{"intermediate_size": 192, "norm_place": "pre", "init_std_o": 0.0756, "init_std_down": 0.0437, "batch_tokens": 16384, "train_tokens": 123300000}
Each number is 128 + 24 x the weight over its row's rms, rounded and kept within 0 to 255. Layers, rows and columns count from 0. Numbers have three digits each. The size before them is the row's rms in percent of the matrix's.

# layer 16 attention key, 64x64, rms 0.205, rows 21-63, columns 0-63
119:162083087148123123126172135132090122145188150145140111141118171130161114127115127147129104130109125111118169129167134131128146144117181105131203146126151124180119123139129136132145113137132113
154:170125161087127178148152119121170107136118073131140128129165098162120135121121119145116105103124104103091133106090153159143103133110137148125150124158139145158117104141109111152156149071130101
149:100179160119151107137123140134132116135152169101126111113125106114134122096161094151148105092133149135140162111131075083181114164146141175138109117118173128132135137119123114110142165169119121
158:134157103157115122117137104141136073103182141121161167157168128130130113151145132139104150089142134149118141152128179092096089122098140129121110084157136162139119172115104107123118147129105126
171:133121129110076128111105114122129116129180150135146103098149110103085104128174177116124121154135112122135136142145120137103140123109155149122109109162100107123160110101108129195181113135099158
175:138124137104123152126140146140135111082054161110094094093113121121140136131139148144098187143150135125094201122143159098156133131161149122147118164144119140112136141136139148156127154119127127
171:101149145087107085115146101111136091119106171191162100159130132170127130136120132090111097129112134115083162145110119135103130084121089120117121138131146136118119107134103128110112112170160147
167:128140113120125164166120121109162133106134166112193099115129145139185120154138111123130145138155154133140127132101121121099147123132128115193149105123088122131140078120114128087110137116082089
163:133117173110131124091098127104105127149123186136118140119135108133103162120099073139132090152167137125127124127119167109086125152155163089155155099130144091142132158089116106135117130095142149
167:122137152139121095130125140123133104124113125111120177090136123095115111099147102139141122144119117176138109127119132107098104126142146061117150159158147169155130066130121181119132113124182108
165:131099107080149132111150120119140122094140126091116103137130099124136148143159100086158152118105132136113095142151069111078121124125117139129168146101111170146100160086112123157110122119171115
186:103061082120098160189108153084108144104102152115122143125131135109151104141093122140162107121153129140138113125095137145136121106137134154135097128151165167145131165153122129136167114145126145
065:120162166111164113098114119197133111175162098150122096135133134124140144125185139133126159101142121101086135131124146104097130134127126103136156115116094085097148096091158126110131117128125114
128:121065078139107162171115141075109149101110146117121140142121122114116117135072113112158074131133140144142117115102119107150146115143138140113089146142138173142120157158117114140134112162145155
075:148119110153129087094131102132156086156143096183138131157126139129122100110157091152119151144094104130186125138128104085156138130105102148115157132104114141104103093132127101138105094113107155
082:110112172116146104089135109179150101121120097192141103135159134154142129114157152119096136159123155104140133108107110132121134137113163079156143101080144149103144124089120142105140126098109122
108:147172164140170113077136131150158114166151101167154118133129149110112145114196127109132126113128126098134149103155132143142136127127140101118162110115069099147120110096160135129094125148109126
122:135081112125112153173108126092114150106119136098133125123135122106130131150079110110164104142130119175139105141072121149175144122156111131131098130114148169154120158160095126137174144133133166
079:108104111115125153094092135107083147137102144063096157130130142144151140129125121166167128131093130156103145122072140115128123142126145154125164113132104134130093160170101146129151177126139146
137:140188159125136104080145129165114083154143078134137113127113129133126147112175140147091164134132132096122147133136112134103123105104136140128155109122128085095147118109143133126081111079139093
082:122107082167151107146140082161113127152142112101151103146138090098103143132144087132179116115112135124100120149095163131155118134119114112155125121124150096113173123117152143110126112158090178
119:140166181141157106100133136173134127156123078141110124152117118152149152162166162146114151149121149123148164113156100096100123136095091098139149103138091083114122109121137125144145120113151103
069:147166147129088119129134148188128129132121135167154159140165150145160117133137143145106136105129137112135113087165108094077152116131143126139146129127148105121170067120129094128103088120116093
108:132090083136088172188116128092133124120104173108124125124162137129095103144122143135147084116155116143098093160116131161137139162145096131153091124132150149143130123164140117123148124155135165
096:167167128125128111096145110147155114167150113141134139151140115107139116086129132135090148123108115131121115149120125081121094107136119145134158125086109091137151124136183188119073137148154093
079:137180124119140142079116059136157115134131105141126093119093115158085159119150090112125118123136149119150144120158135070133128113098148127118147168130101088094098130110148140140151125112137124
100:165158157117172097089143127159124140185137107131143115167117144100142131112203127157119147120142129101125168138151113103097157145131133111157150098105127163122121101123157136143115123099137121
100:119079096116096182152113137099093124098119168103147146123137096103138135121066138108157100108118149162125132084122143123149143103146126170140102102129139154096155139126145123107161115114148138
079:150091073129151153132125131121095151086149143142133125111140134129086152135129121133164140110124072097143124150077131125136108115174102106152100154128144152151128097091147116118143157111149177
097:124087114131096169145097146081116127153117136128094131130106167140126144128105120131157131122162129129134088140089150107091140113130103178154098145159133158171110146148122126132175082151122153
095:114098120162084159151122104113097134128103161075134118111143126094165149104103105126142087106160120148117088129115163120128178130111116140137105134119136137184124142174101103139142137154133152
088:145126081121130120122096128125118142111124109165108108103122170153127097122113134121149061168151116177151105128146109124142119123148143141122110148159134142162085148148092110074133097087139138
081:156124157085139108133148114132134107136155158084120107173099162157102123171118156140166141157145084087134134158124143117175103102141089104125155106134094131121127133112094149119121149109141145
081:159165153123139124135133137127110209119103149137135112143142087131102098091116160113078123166132123073106127089121122121139127126152115079104158124141104154134105123119127129126130133117087159
087:115092172126086100146120153158123154103120090156137114156090140146092123166132120140131150164135098151122168146142116108138140112138108177125117089117103161166128097154164102139162137127119131
080:087119128138151152121132176136126096105102156110136139157170128144116156144106145128147097144124128114134164130139165093134134158127126109135114099089109109077110109094124106183110081161132094
087:171127095152124138161139147106147077139137156154152092088070097125131178117123146106133115121133146139136125097121134150165148148129128150123125137121120138163177116135138183129100154129111162
085:138159170098120116087174116108100092123156115140129191117126108124144111128105122102091188106125177119107102176157117124131156155142155148134138122140152091118159121117115137127142125138130122
080:124098138134127142144092153147145127148121151112126117122135126084142176131110141096088126095115085102133081122165167117120125088135101112116131132085191161138141170084144133134112133126142143
092:140180161099140146137136146165134174139119140115154134144086100124127121132165176129104105089105113110144131124121134163127135190132119126160125102169106145149097141119097125111100109140166155
090:132111148121148130118111163158150122128118131108144121086144180137091154105085124158119143119090139123140117104118124115134196119157136148167095103146137156147110112114141106107170119136127190
086:107144153126113123138162179145128124074131141151152133097101144093120118157104120135119118177147103121154123107150150163134108074099148125148103120119154164155165120167170104108127116141129106
087:114125139153127114091100110129120166132104108120137112113121071128155140140123171164090105166163141134095099122105130061101152123081153133111103113114129149158107094118099123116123128094128137
# layer 16 attention query, 64x64, rms 0.191, rows 22-63, columns 0-63
144:153138129106158128111135129090129075130172107137116099121119100127143102097142093158123107101122134132137162146102134201169116118142132167138128135154092128152117133104128174099115082148132127
153:107134123130134167125140166150120105132122147092179170118163155079102178149128132141127119099103130120095148122136088145140166146156117105135136075133129117127165109121148093109118140168144149
155:132127095157111139115111138103101070126125133121117125131165108123131151124142112120169121133133162174100163128108117111139112111102125135090151142129127075081156164109127118142140094116119055
142:100096137133138144140119102088155105116122142150115112098160106135132151149104089087082156138094167147156106111150114118170152122110163120099138134109151109122126115121091157181146128137083139
146:124080150126162116133128117126095111122143099124110163136144171125080090132150080130133180170126131098105189139085116099139114132128113146110150133095112126123136121143089110132143161147127151
156:076126156098147152163141148134136125110132164108126157144097141163115130177137141131161072154149154125142169100156162142129115165077110113126120164123073138124112138145123133126128107132138135
146:152113101117127117166118137130109131136106136124092132125127089173176124131128168110137142158128149171095161174102114181120094181136128132137133086124155124123146112117141110124125173096126097
151:143123143176149149111131110138081142153100130129153127128176100166131158106153135126113104116149151144097124129118098108123166209131134107150126127146081119129076121139117165140111124112118142
156:094140111169150100110123117142141117131095131109113064110140108085099096149141141126127095152145085120111115117090115101142146119103132085182137114135141139165075138140095117110136120124135107
151:099155094132155141134144121155148096163143145079087111155064106139149131123125115126118133106111115108089091177163134098120115121150099115117141147121118074138128118154093111147149155129130122
054:106103095113126180164113113070118109107109149134136164139153164104146088099107120139100120133173101149152094143081114139132140110119119121115120146121146143145131130156080146105121096145138163
170:152196180122143098062145113156147115120123109121116137120130132155078169140144123129114167131121131118118151117177123148098117135125132100120142131108119101112138109081145129119085131112143095
094:129056125148090119154109149115120118118127139141104147145155106106147078123131152148137105133138134148146107119081113136137140130146122166151119120173176149144097151158126118150148111150135193
108:165175139131146130101138128161133142144148086139129118119126122133117165142157141114115171167137139126086169120163128149092114127141151096152144119127088104103138137090145125120114165079117073
095:123179184119125088093139121149136120134153100147144155093134131142119155147147143115120160151114107145155175080166156143118070160131131102119133141141098099112153111095137129119119153105125115
095:156197159134127103088125089117130123135134103161111169138074143130091148101153117132109147096089111125123159130154103130099106132098132133092142122135144108143088130133130106164087140122120117
100:097039097130115174172097140093085126114125161106132139124150126137148103117124115123138100093145122111129107154112135088138146121127174146148133116176140142147114145137136145143145106139118147
082:127104091132105101177114127095082134105110167106136144171097137102155107113082095124112070142173160156156140120115145095107139155138145129119126147155142157126128094138131120120147131105126131
110:145194122136150125105158132155152122148140109158112175143131114137145143151151130143121148127127129110140145115177181125134079165123128111115145130096102114124127108107145155142097152082103074
085:164130131101156118132118147083184115097075146117088134116124130130119115157153149111120101129143140170102142096128099127095135120129142127132080164116159107157117151120124083142117179107110120
117:141163119117139082069148101168144119132127109158163134125146128153093159136148156093124175135124138101105140145174149128109127137122147081142147147113108126125149156095145115125073123108159122
085:133174130156129112112120179144130125134165123170093122121110161167120184155130129119123131132113116122147117119140093137170117128135158112135146096089127113152094142101130145071105078106118109
092:134077116113131108168101126119120138137148152059144118103118108106172106097112108125157122122150118142159095144088139100160145116138138159091130124150151143160110152138118104101136113171149163
090:130179126134140122094133167132106129163116098111114134127084107143127168146151107126100170105115148088138140102123165137108113137122111116103110154112109088116099161160127125096100122108093071
089:103120142105152134110103151104131123146149088127136107136126082128080099108186141073140131123092120105099108135159144119116130106151073108152102125114133123079099116119131124171118127119164139
094:129138182112145086118148136139151099103128114117092144123103135116123148133182125136114130123108136115125157084137137135099086135111157093142141129112144108165136103095193146105099102083130101
101:106113115114130141143110098102106117098133137109125111150122152119158060136119131119118085143162142137107133132128176118193149125132128174151063116139146110127132138141115108135149171164118153
086:103079135122147172147083123120127105122096106099100149105099081123138139159102128119134097167132164141130061148112144102142129135137136123135114099120126143154140131173120133156125170130089146
085:148113090114121151144119097100094127114119111111139167138080117133131133123077161139131093160113107169113117165106123150167157127159158115110158119160131138156110178161125122137138156126153163
109:101060090148131164168098143086102118101115157129126144136134131123161105121126110119129096110115132126134117139094130120092119141160145163112148107158149162153095148168136158138156084146141145
106:118136170139131159148112137097143118146141129166132164118155123139166123109106122144126118142157092098138038118104147150104135118166142156102114148135101158077121137172131122105130119148123136
105:097094101075134114111162151122143107122072114141159088145120135157158132147103134146120164080095142127081153140096122095118127100107109130126135174134147154121154141102107160131109122139135142
106:093119180148103137111116133135112162122097156165127151105115159155138151126100125130131141181075128105170118140096113139123164100138126118122112141112100100178136117110137178131136132101163148
109:122128104106120135140134154129125142095101155148116117118120189120172135099112151142105103169123151102111149131125124125151129078164085087155107161125168113145140112191137153137114132114097127
113:106141150127151114139082132108130130098137174140096104127162121145145144123128111110121108179126154127096137131144120106058111074115074115171135110125158088116110132132099141121124129164136141
103:120164143113076109147117125139149144159140163154178116139125113142135137148149127118188089150131103095120103131126105141124150149099144138138132113157160100162144132098087095178143112140093129
102:146099129114092158112161153157118160118164122101121131125151139131128156119156162138151110152131113116149147123139118112125132118127169154171157116100118077131098198113145126178163143123091121
105:122138115171118122138102105130092146114131105084141135133129131096105132157154185126134124161135163184155096078116071114125132112149105151130084142132121130110140119129113158147098098121107105
104:127149154137171141134153084095132146147068114132121099150136135128133124081124111129157100107143104149136099099114119100142132090139131160152140120084137083139108179102128123109102122133156082
107:088115125127167096155162118143109157147086137131101124106127060112144144149114113135167115152159124141145112126132105122175108153158187154121130153128147137116141110139153169139167132135127153
102:125141099167146098122164130154080149129152083157089139143106083144126108129143123099145117091077132127147147157133144133143113113127118091120120119117148120128139079185136133136111137180135107
107:113095128138105105091131146109107122130115119129155171118125123099120116108112131107133093176121120091186121114102142154094093161130126087178144107102119144120175145145123122107117111142116184
# layer 16 attention value, 64x64, rms 0.412, rows 0-63, columns 0-63
123:100133174117122151131127093125128126114152096124099118130112117108152086137080153105156156094119164100131115154155149132086121137135145135143109141173152092153161118116163165094116176125148143
119:138139110091124141116112136141125099128121106155108088117072180117104119141107148164162109136141143135184121096121137100126091133091097137134111166159123118155103157101126101111134087123128090
127:105134127100101119141123185127156137120165179154100175146131150153151120135133172149149161153115141126153121116106153123137128170134098151119107116118165139153116117127145124186114153075135135
124:119119126085120156135113121143131127194117149156150152134135107102180149164112098133117139119151130144119109125141139108133160114124130120061105121145135124124065113108125153188141131138121086
128:145118094100128142074141121133105195105104125105145139125136142134113173140131119171124151119115141145095139102123082131116159129116110121095126123203152102113126100111092120104124162138125122
116:183114131166113122139144109155116097129135151117102109097155104164160113071132173150112116105134156157087106130130112120116132131142089125150102144144128109131099108126143133146070076129115121
127:125136136115163097105168116158138154107149134093109151104066121085170107138173135144109076124161117088104121149086143139107126093147138114124116123158104119128117129154135097134142139110118157
123:137145135115130107139084099126125167129134130121089130143122163142146161086090135141108143130160151145115140143158126114137118112093128161133119142155114115132157107114088072113190114123160069
121:097117127140135160097122137140180143127121102182147123132139177140103102117138125141118138112153169090128100144131129113144145133135187115159097165146116171145111139098156116133120143162178118
125:090116117129162158137124157146128133131136119131124164147122128169127125165172108117166103156121133157097153178137144126138098150133153143116112157144112090077116096150111151100167079100139129
121:140155121088142107141106094097100121117134132106071129160116127137102086147169113147086144122144164120147097140153152165165126150106111084126137095158120153146100115123098135131126138158093148
130:141151135133122105144150163139146104126123165071167123159151119121106105153094100177139149162149083143108090093162137150142149122118128147088154170123094102133115129120109109107143127148138140
119:110123114155112142147115086184127134107111152130120195108150138130123120136129118108168109131103148064094117090136124123130108100115134115126175132102130120085149113147143088161144150140115097
131:134114157057130128130094130159104113127094099085157147132177154108156086077090136128142140146096131148125142171125108140127168130113111104137131097118122093133116162138140118106137114117130133
132:147135137118133110137103162140135158106155139120146150094119119141114116170114127101078130133092124130166144118131113102174143098114153132172107158165168110113089146158083125128115100077149134
129:138125106140135115114107182115141114138102111144143132103109111127162111131174112130122123164095158118066131146150127145124082111143108141128128086147126087185146132090175087137138125115146128
133:142113145136169167077135136109139137106137158164091135117198163108153144128136091113133177119138103102152139120151155147140124105141090129166120098151140131159147110134122129127136084132142151
123:106111142132125110115122136138109158108160116137109170085119133132140109110135091146143135176124141126097150092093149163114125132092123169143088137125101142168103143098108175132092146174096109
122:132132143110080131137136153155134149105135106086116131153137132160134127123135130134129084176133143141137147107174136162121111134103142130154140102148119185097083125108186100140119145151144183
115:086133118136106146133159109152130128102159128129140108129129124124148177096102097170126131128162144145117131161125106122159117106111151137114162136141117118112145083138149123167068108079131189
129:150127110087108127125128120129120179174071142137162157087121150144121140122161115135141131122111102111172133142164136129111097171114150129126120125116097183170154154165107106113105130142136134
117:124102094094121149144114134140156119109158149110154175118122156123081135075097111129101142132097099111149160104123151091132100122138055132136150138130082125131127103099146126109126132148120158
131:086130138160124172125137121120116131138094129101126121167132127104121132138130175137156133161130080117105133112140085111121095157072109116154101120131141101203101118164110128141117150114116148
119:102122122139114099129113086106137124115104094094151117138113143138168138106106086075137133123099174138161148098135150114147111103130145122094129141105131124180123121110132157122143121099063169
120:085139074136108143127107115192153127134130172130141131086114116139117147113120124120119134106099130134132130155132128203160132138153101070146123171144122127158114145111099099137133152119131113
132:108136044129137120106078131156112128134097122160096089117153092113137101115115114128123112171133104081136134135113152119137102140098130169136160114131166136089115098126104156121108130113124117
129:100110137158129113113129098093134134094085148159107171140160085147137126134147103155132127085117130153132142122127112129154152142084141146137148138164073095148112142137167107122157077109125106
121:169130125138138137130072126125082075146131115125135121110151148141117127178145113091130128151162170104159131102108096136124117146113106127128162171184105122124128118167146114128133157136168154
125:160148127133096112146102137119180138128114126134096129167136116163152090102128075163131148136084115135137116145107123100088110125118130112166144156149148101114155141165106117167137144185111138
126:169151092122142138119134148105139130071124102171146154134104138130085079139084135132148113109158147144100178129121081150128126152162105104095121131132145137117153136096086135143131121116097136
127:131110139129171163130120171135144107110145128143110135110096070123171140116111152147087093122107159142164142100173148122082119133100115105098125126113122139132159137153064133128140145157117129
123:151162117120118135097090125170131151146111166082129108166132089114146132140148153119143101081128138129119147107114160158111132121126112133146141173141141159139160156113156195116153082131126133
065:103132113095148176139140185133163112135119150108127165151153140124140128177151122107142150108122151126155114140137153172167158147147126091099142113120163128126133106111122137148124185169093140
067:137118105169161131110095096111120120138112106139118098132147171148129106131170112121154136153135087121145105097075111077151150131109152117136140131127103143116053146141079123148139135143117135
058:105124086104117143117152178120130133127159144136111125134132127145148140138146142175142106121147149143120172082080130153129120155139134135136100149172083152148111157111159138096125066156100142
069:077128143115157141127162153101116116123121137118145154117110125146152161157130099129126097109168143147145137107150128114167161151093156109125157130128054098131123119146122159167128094172108104
059:127126153138130156127129101187109168144162139128134150148119147157059153117130133109130141125144118116112151140121130076104109153101085140131180133129122114089100107128141135125169172115138160
057:119116107125126128168103167157106124120089145104067114152099078131153132126127173097126078155141111149128145166098129152115096169102106106151140137142150109127123131107119083136114112117124110
063:112123163100131112146119164129160148103115122161146105115189155098110099145156128108101115176137128123128113119123110119142164139099159117154087076163124169158119138161122130099102140110148138
057:128130093160147139122095140161089142141111129128170073160173074110091111080155128098140106131180103129102140146111099128160127120132115104138130108111119108152152140111142139099138130129149111
065:151122153101094138088148149170149151119141133093124165130129158178131092136121153128153114102138121116146143106182148137083116160150138145111114104132138157151137113129161124081112132138161175
067:142163103120137127109123144136123103164140126124151165157124180097153127127148103173140153123115092111131112188110105103105120099168117138113110142141153103132169104145174107142165095152140119
054:123120091068165122109130160119146099148137140099081134126121107116138106115109143094123099133096119155115141142118150138149109105145113135132147136129103090146129181122127108082156200106153132
066:158113129119101152087117128152124128130089107120169143112143115162078171111136161122127097081145137148158149107130104109136137148118110133142151128119124118124099154072163173108149080113150133
069:143130109099120155175094159141105117163159118120149181144108137171138159116135149109170133148125182142129132132130127074113127165153129126075138146135114098090154108133137108140143131113111146
071:109134105155130131117160130157136115141110160139109078118088094130170151107128106125098137071107103147093094164156122153146094121153119109113115108159147058140148116132111108109134128121126118
067:115110098138135116117100151119139093135150137124139127113109136122099158126099090058142135179105104104148158129125146163170112077149119115142138086109151127110141135075137139116154133118170126
077:151101120086111117121117142134089117111140106152133191131157161116103116116135103133181157126110117137116158108086119168120124124135107144115152077136093141104182131117144080123119145127160133
065:111152103102078120164110098127131132133116140152065121112088096155157078165119150134147123129143126118165128120153147130128073173132143131135138144113124139112070121138136144148133154092138133
073:095126161097144112111114132128152136123144144131118121134064150106099099159135130136168097130163109108197122139141160129116109069096116143146121164141118139163109146112128125095150100130114155
072:091125165109129165166135146160151123101148154109148157170079144129143149129116121118150108158138133125163119107182171126137098140086105123125107178130094119098171142147131120135149126142134136
065:097128157152145130095157146147098084123147153128181126127123129080108075089141109163141136122130122119111094100107123087122148096107125125152113161160077124112117121165114103113128103131111114
065:149132154098139116147153143131104088094127093100109154143076164104113068134131100120141153178167107106122147140086125153158092108091141149116130124125127110120132111127100101120133161135105140
068:099093144126078145114149128113110125114087146130140165115161137103110159140098122109091154128112129134118098096158088087113129104120126111136145114135184125098171112108138083151146168114111118
057:109132124118131093122142073147122130129098108129112147135139147142156153163129119130097148143112176139147112113149122115142097126170144111106106113079164128184111134185089107176141152115112126
058:161115142112125092116122130096136103141136083149127142144091120142116084073157093099092141104137158102122108178106099148152139135154096137109154145125119141134149137132142171138148130150079155
071:142146147096127085147167148133107178148125102142128150127097128145167129095176153124137162161137123113139110156126153127115115192113143139150089125154120166178117117157114138147113160127127129
070:124140095105105079129123154120153120144128146126093094159088119144150119107111159130131146111159095161127107143147164107111119078102128127117111097109175133102139122138136088128168132090145079
061:133134119146119123141146130163147179157129153097181138133131119094140146159087151133080125095132112114140126124133111143121183107144133119133105128129123170168136098162153100120113112119149195
085:097124115130144156139132117164160133134119139106156150141097165104079136146121151150124120134134090072104100109122122104114143147134109069164141099104125134131104132164103085135143182135149149
065:151173117091073115147133160169141157125110126126172103092106122114136118128166164110091103114146116116130092110114143154108149118134117098146143114166156150130123137088164144082117147118120150
069:109101152100110127147120140101137189099125134188133144113123150157123129098131084101094170118126137136162122098125166094127125108115150137064115168088146158124147132123120152130131124120121124
069:143148115151095120114101106113144151132080141142121120124133136116167142146145114110191144167118124121121101098094097066117123096094172128112143148125149124111145161158137116163146115106107088
081:128120145156132139143118164137088143131087143116123151114121122175129139148163156141176116154141128155044161131137103154099116168115110125109114127137094140112143133149155122116124144087121087
# layer 16 attention output (transposed), 64x64, rms 0.588, rows 0-63, columns 0-63
118:148121128121135129163143142141112150159105124040149156108136131123085145171139105142180135132152105127117069100125121129120125141100160124092109121108100117147114127173132135134137112099138148
111:134136091121114117151082103139136136142131141109142146152165097138152156170140132167076130092134139101076143131146125167108135118136139133140163083106122138070146105151113138168161144137122138
127:123158122108155101122107101109172107128098121114123151115065141098134147128145127152119116120136124142109121141136172164117129142150080086150087152125105193162108138172134153108142123133119139
125:118136137140091127078096117137146130106124162090146168111146131089115124149142132102131158128150125133140148126133142140129151126161103118134118136170128133148210151084159103115159160136095164
131:156145152194109127125137143124112101118143149124141074132161111081136112126125112132114091126147155154087111113121117096069147150134164140129119139157104146136138152115128171152151128136079109
116:142107144144098137114100160122122118121142136212171146122137128131091104128104130104100121168144095098123103131116150143133105132121131123116130147150122142128125104191122154153120131130135204
123:131126141104092161136129171113137150124126122141098122139149145100115128144127144151154131121154123137155161070180106135159107155117124146141147118090123142191116125118122121181123127187161108
124:127141084145131109132107104139093152100140194136165087132115150130125089174149132131143112111176105176097130170109089126122088121106102123137131122100110121116136146146107103153142140118107120
120:166141131137149090120158089117099145155181135124117169133142068147156155163158145119158114121111090114113145110172154156143105148140151142084139111151142110133141125142130111134168116115099128
127:130120186154142184144155100114104081073108139111122101148131149127135181103155137165124145102144110146091114142145099158149112117162089135129123104125141114127144158119153104126120136112145144
125:131132155124123112130109164123180132147143161071169111128104113187133118102114143107123141135132142152125163129187079120091152141119107128115117148108127145154119122139080096132096154121115141
118:105092118143138162144128141157163160094125150149096135109140073156131114132166090102121151109145193113100135150141166112119120150157091138112136130137152130131140091110121148113125173139124091
113:146116100120119152092159100114114111102116111115125115140132123097112115175133131122119166100143131110139107142156140096141133149127132099151122128141097108124080159106055078111096078161115128
136:120127122178129110132114138098115046149118134104112153145132122117088110140146098101141128149116130144119121130098088123151083101141112119114111156086145108090175099155114128130092129161141113
140:129124127118120137117138105163152073125157130109061135180105115127151142108105162159135103124155171154117114133102159139110081128089095147099135136140085108142136109130142122168129144147130131
132:129124117123151121110137142128150089113149130163121172150134143142099130169164136157148137107122077095163087135133093101063146109145119107105169130107135160132107150129147137133116147180142125
135:095140112142153109124132122151156145157124127145142153137111128120089154130129150154145061114105120144121105107126075087132124200149127168119083138141135148099107123112144093145162149142143130
118:158138118107166140123145171121125125110150128106152124153111121117106070135140156144090138116100164113149120128148132138139121153149164118124076129116169154167158160140114148162180150157135160
120:170135166125152147138143141124163099145124137160115124134127088135133093177154134127097142086150109144139127111092148163127123165128125102131115117127159151142113138144092114114081169066103107
121:139139180173117157112105127127135195131116137153100093117141132096089119129177146121119126117141107131161118090106122128118100080102114128156133146177102135136124117150104125114152089096138119
127:123130109107165088106135175104138113101146153158132135165138182152167168139100109102102118074101144153112162088128132156125142105141136151105099138111133117126129144109127127097123093113112098
121:093151121091134106139099120112131110130115107138101084109170093146103114140153142116071109077127132106127105156125119120157123131098115132114073111148134146094138130137095156135115132179082121
134:139145147100164124085111124106104143126083166118103151116133117149115148127112071137119112105141164140096129100134111117091116140154164081165138153168134125099112122113159139141117132122188142
123:158103147123145111131117131110155151119113068071140134155133148148120093152129153068139129084126155153167094174116112136134130106103116151161164113138115098120111138135127147099153156140137137
124:152110140115092082108138096105127124133155181146138169153155122154114124089152096136110138108156120163139120147117153108145155084120115134109107111152114148134105117132118121179141072173120123
127:139107116108124148150151134150138123121152140096120117093099151117151127129141172157124166115108104120118173137105107117146137103157160134174090182195106101085123125167129128156128136146126131
121:097122152122121132119153137121122117111148115168143112151126140104066118143112147121133121105118153161098147160144115129091129124136115068095121072138137101121127090131092093101174144132171150
125:145140104094129169120125169135157065132128150095176135132165082113120125138128139133124105141114122110087115160166128127121120144085117155122163142160118142088127143133124091115128093095160111
133:136130140120105106141191100122132154090150134133148108139079124110143119164096118111132119119134166108115088105138121137135141092126107095078114192126141168084133096137103130120095130130124144
122:152136119174071115133140129155124129166109170112116087150120109105162146086127151105117126113094124119133065142156134135109158137156147104153142089068150136124136125152148134130120109150121117
127:138155138071107165147111104132147123158164164094162095159136151129105123140095126090142141122134122106138122094088136154115148130160109138137113119095138149118102134056151158141127118140146153
121:157140086114058167140153128106161143142151095131155137117128155145121132128114065148121163122125147164140105171124106166147132148162146125106118099147125140113116099140148130142125160103097108
062:158131118150108156118115149144118124136096100139109159143138144117137122178090089177104137097098101132109098091121185146111086115112131086109122106122104150121117152143163163139128117091147129
074:114163104144138169155121138123123161134170121119151070156111134143144129133111100128153116092124144107147105117155063160152114110115091172139122076085127127112101149130123108116133119153107117
059:134094101148139148121122164148131175127132159081075109095132149094117119108167137107154176187117139141118126169134131109130139113112118132114115112126081140124144141117116149180122087117126126
070:127138123160158151163116151115150186112068098094119130103107124084129122152132113140106189122146142145147109119112146140131138156132113117128122151118089143107134110151167117085106157086117116
064:124128122147115115129140125113120116121182129117161114121171127109159115127135129162131074099096099104138107125127134153153148151090173165125172152149140110152152058135112136132162130105113100
053:152072123127099140147120116140087135120100124116081123132121141120125141109103163168097106119129092105122149091154103138181131171124152141121088132131138123108121163149121110179170098129137151
064:129091104113177143097122092121156098110122103099139118160168078146128139161123131103123173105127139128114137122128120132097111134105104164128118123119105138109090185102124096156100152083133137
056:123031112091107132140142116091131123151155139149145089138122124130159137172125173145113108149109125075098142120147111148130148122118126154112114157097098112117147121124166122129147112150133135
064:137113135149090158121117128115124107101147118109149120125138107091112123124174149140155132142146098139116134167162129090092108110109177085102176107179140147175129143106101152165147139135130134
068:108168177115068122118138139128146133158080143161166125085151137127109108118146147109129110160166148118130132115095133148099116084109118124130112117163121095130129080146106140141153092124154153
054:130080133166128119094113158149073165162139150130116117125084134135114119133102091107109105149115105099143142159144164119124134116132160095102105120123141065161104164126147117113162132141146139
067:124113124104122152156159140115107130110139132125139084121096169130158110149143142107115145132097126092123158118184093131124167155118160137132177185133096165168119093135134144145141112110144100
066:144110150129109129156115150136122130132115089095108125090168132125118081092116099124118112114100121142133121114124099149136097110140132085104118133140160133146149058128127190140179119112159098
073:129117127152134104117116100117133122155080150177128130149139137144129118140089171154113124152147121123111191124128182144171131123131142094103113140173150103107150108157155138090093114137113158
057:145093142132131102123133150102070158173159122170131129165143166154126160110114117138133108107150134104125132133119146134101158161126136080134184120070119121157111171132137145130119141107119122
076:114119129117121117090142105103142155153157122130111127117133096134079134112122117089142090136107102147137062140135112166062131140119139113113180136127131133153117124085117126147131088112178144
062:114168139151154128116118166158103090138137148111094132117142092099083112114142118151089121091145127140125141130146124086190115156127150176122132144123156129139147184112153136150139162149125144
079:136131105134115163133094122118125161127162190097138135095140130123164141148134098138145146126169154132153144118151126089113139170145185136175128074120118082136146142090126120141121121115107138
075:155109141162147155147091144132147114171150103081124145088127135107126129107114131190126142139177142137162116092113146114130120160156185093160137131131116129133140110112131145133134146076108111
073:119079112113136140159093103125180132155128143117155096119141110133127120175137139106146127151138120135136107151124108167120167120122114135165117097132074085104168079116127119109113125141075117
060:102148135120148090118092120114099149140155101120140167142146116097091139148102106138134086126143139104151056109132107135087132160104129121110100115142142095099162159100152113111117109101103154
074:149111154082159157149148109112156096130093113114126149169132104168127162151099091142138085116147102102103136125089137144123127135112116128134157139158124146171112098138113111129092128079165110
057:137188164150145153159164100140123117178104120116159192137143120133115132102128122116138108088093146128110131133106154107149102138113121155101102080141163139144087142136146111101118132142143115
051:075161097140127072156102132084112121128126165156137148166117157130116093135126131139114099122112148155162113127128119137076104114123124104109077132122105126155134089110098153102127117170123133
071:101156141142135082124116099109157096132167137117125147104146110114099102115167139138125153090140093137134135130123105124124087149104144155103034115137112177104148125109123130141127131133125156
068:120138201110132106115105114096148123149114186160112095103120116130079154111125105160130094143121135121123187105153144129161132166164155119128123123132144109122134148103108113145153155128141157
060:165125100116084140141150095109145084093130111113137117118156124130113115145154149105095150120154136125111147154129225105117103112124126136128124119172123169125121141141068118138137131135124116
084:154152131130108182132148133123148138127165099158156125128165120167118111133127152152092110117128120101122134137101179154123112147101131163141118094147114112156137149126118095134162151076064108
070:137118102052127117106147114137135089112115164129123067142145116116120130166129145123103148122121130126080185136120119118092106135128153114122105152136091137120151139108137135183151158102109150
062:127099114116172095139139136111172114125146172094137123127132108110157136135139059156168102115124122169119109118115101099115092147125120094162134120132148162149120117104103118086104140106157095
064:114161162070139153127136131125166158146065133103110083121120100154158134112147088121154112106152140079116148098090080120139126110165134145134116128111160111129144134108127112134121152146133132
081:147089128108154121132133121129159155150116043130091140114132105097096135121167172136148158117125105124148102096150111158170127143134140163104104143133128119140124116145151129172172123117136145
# layer 16 MLP up, 192x64, rms 0.267, rows 0, columns 0-63
099:124120110172119116076124124149139144130146123125159149120108156104154135128170158149121162117120164141164131069106144129136116142115126101177102068160107146113096137106103136118097144160149124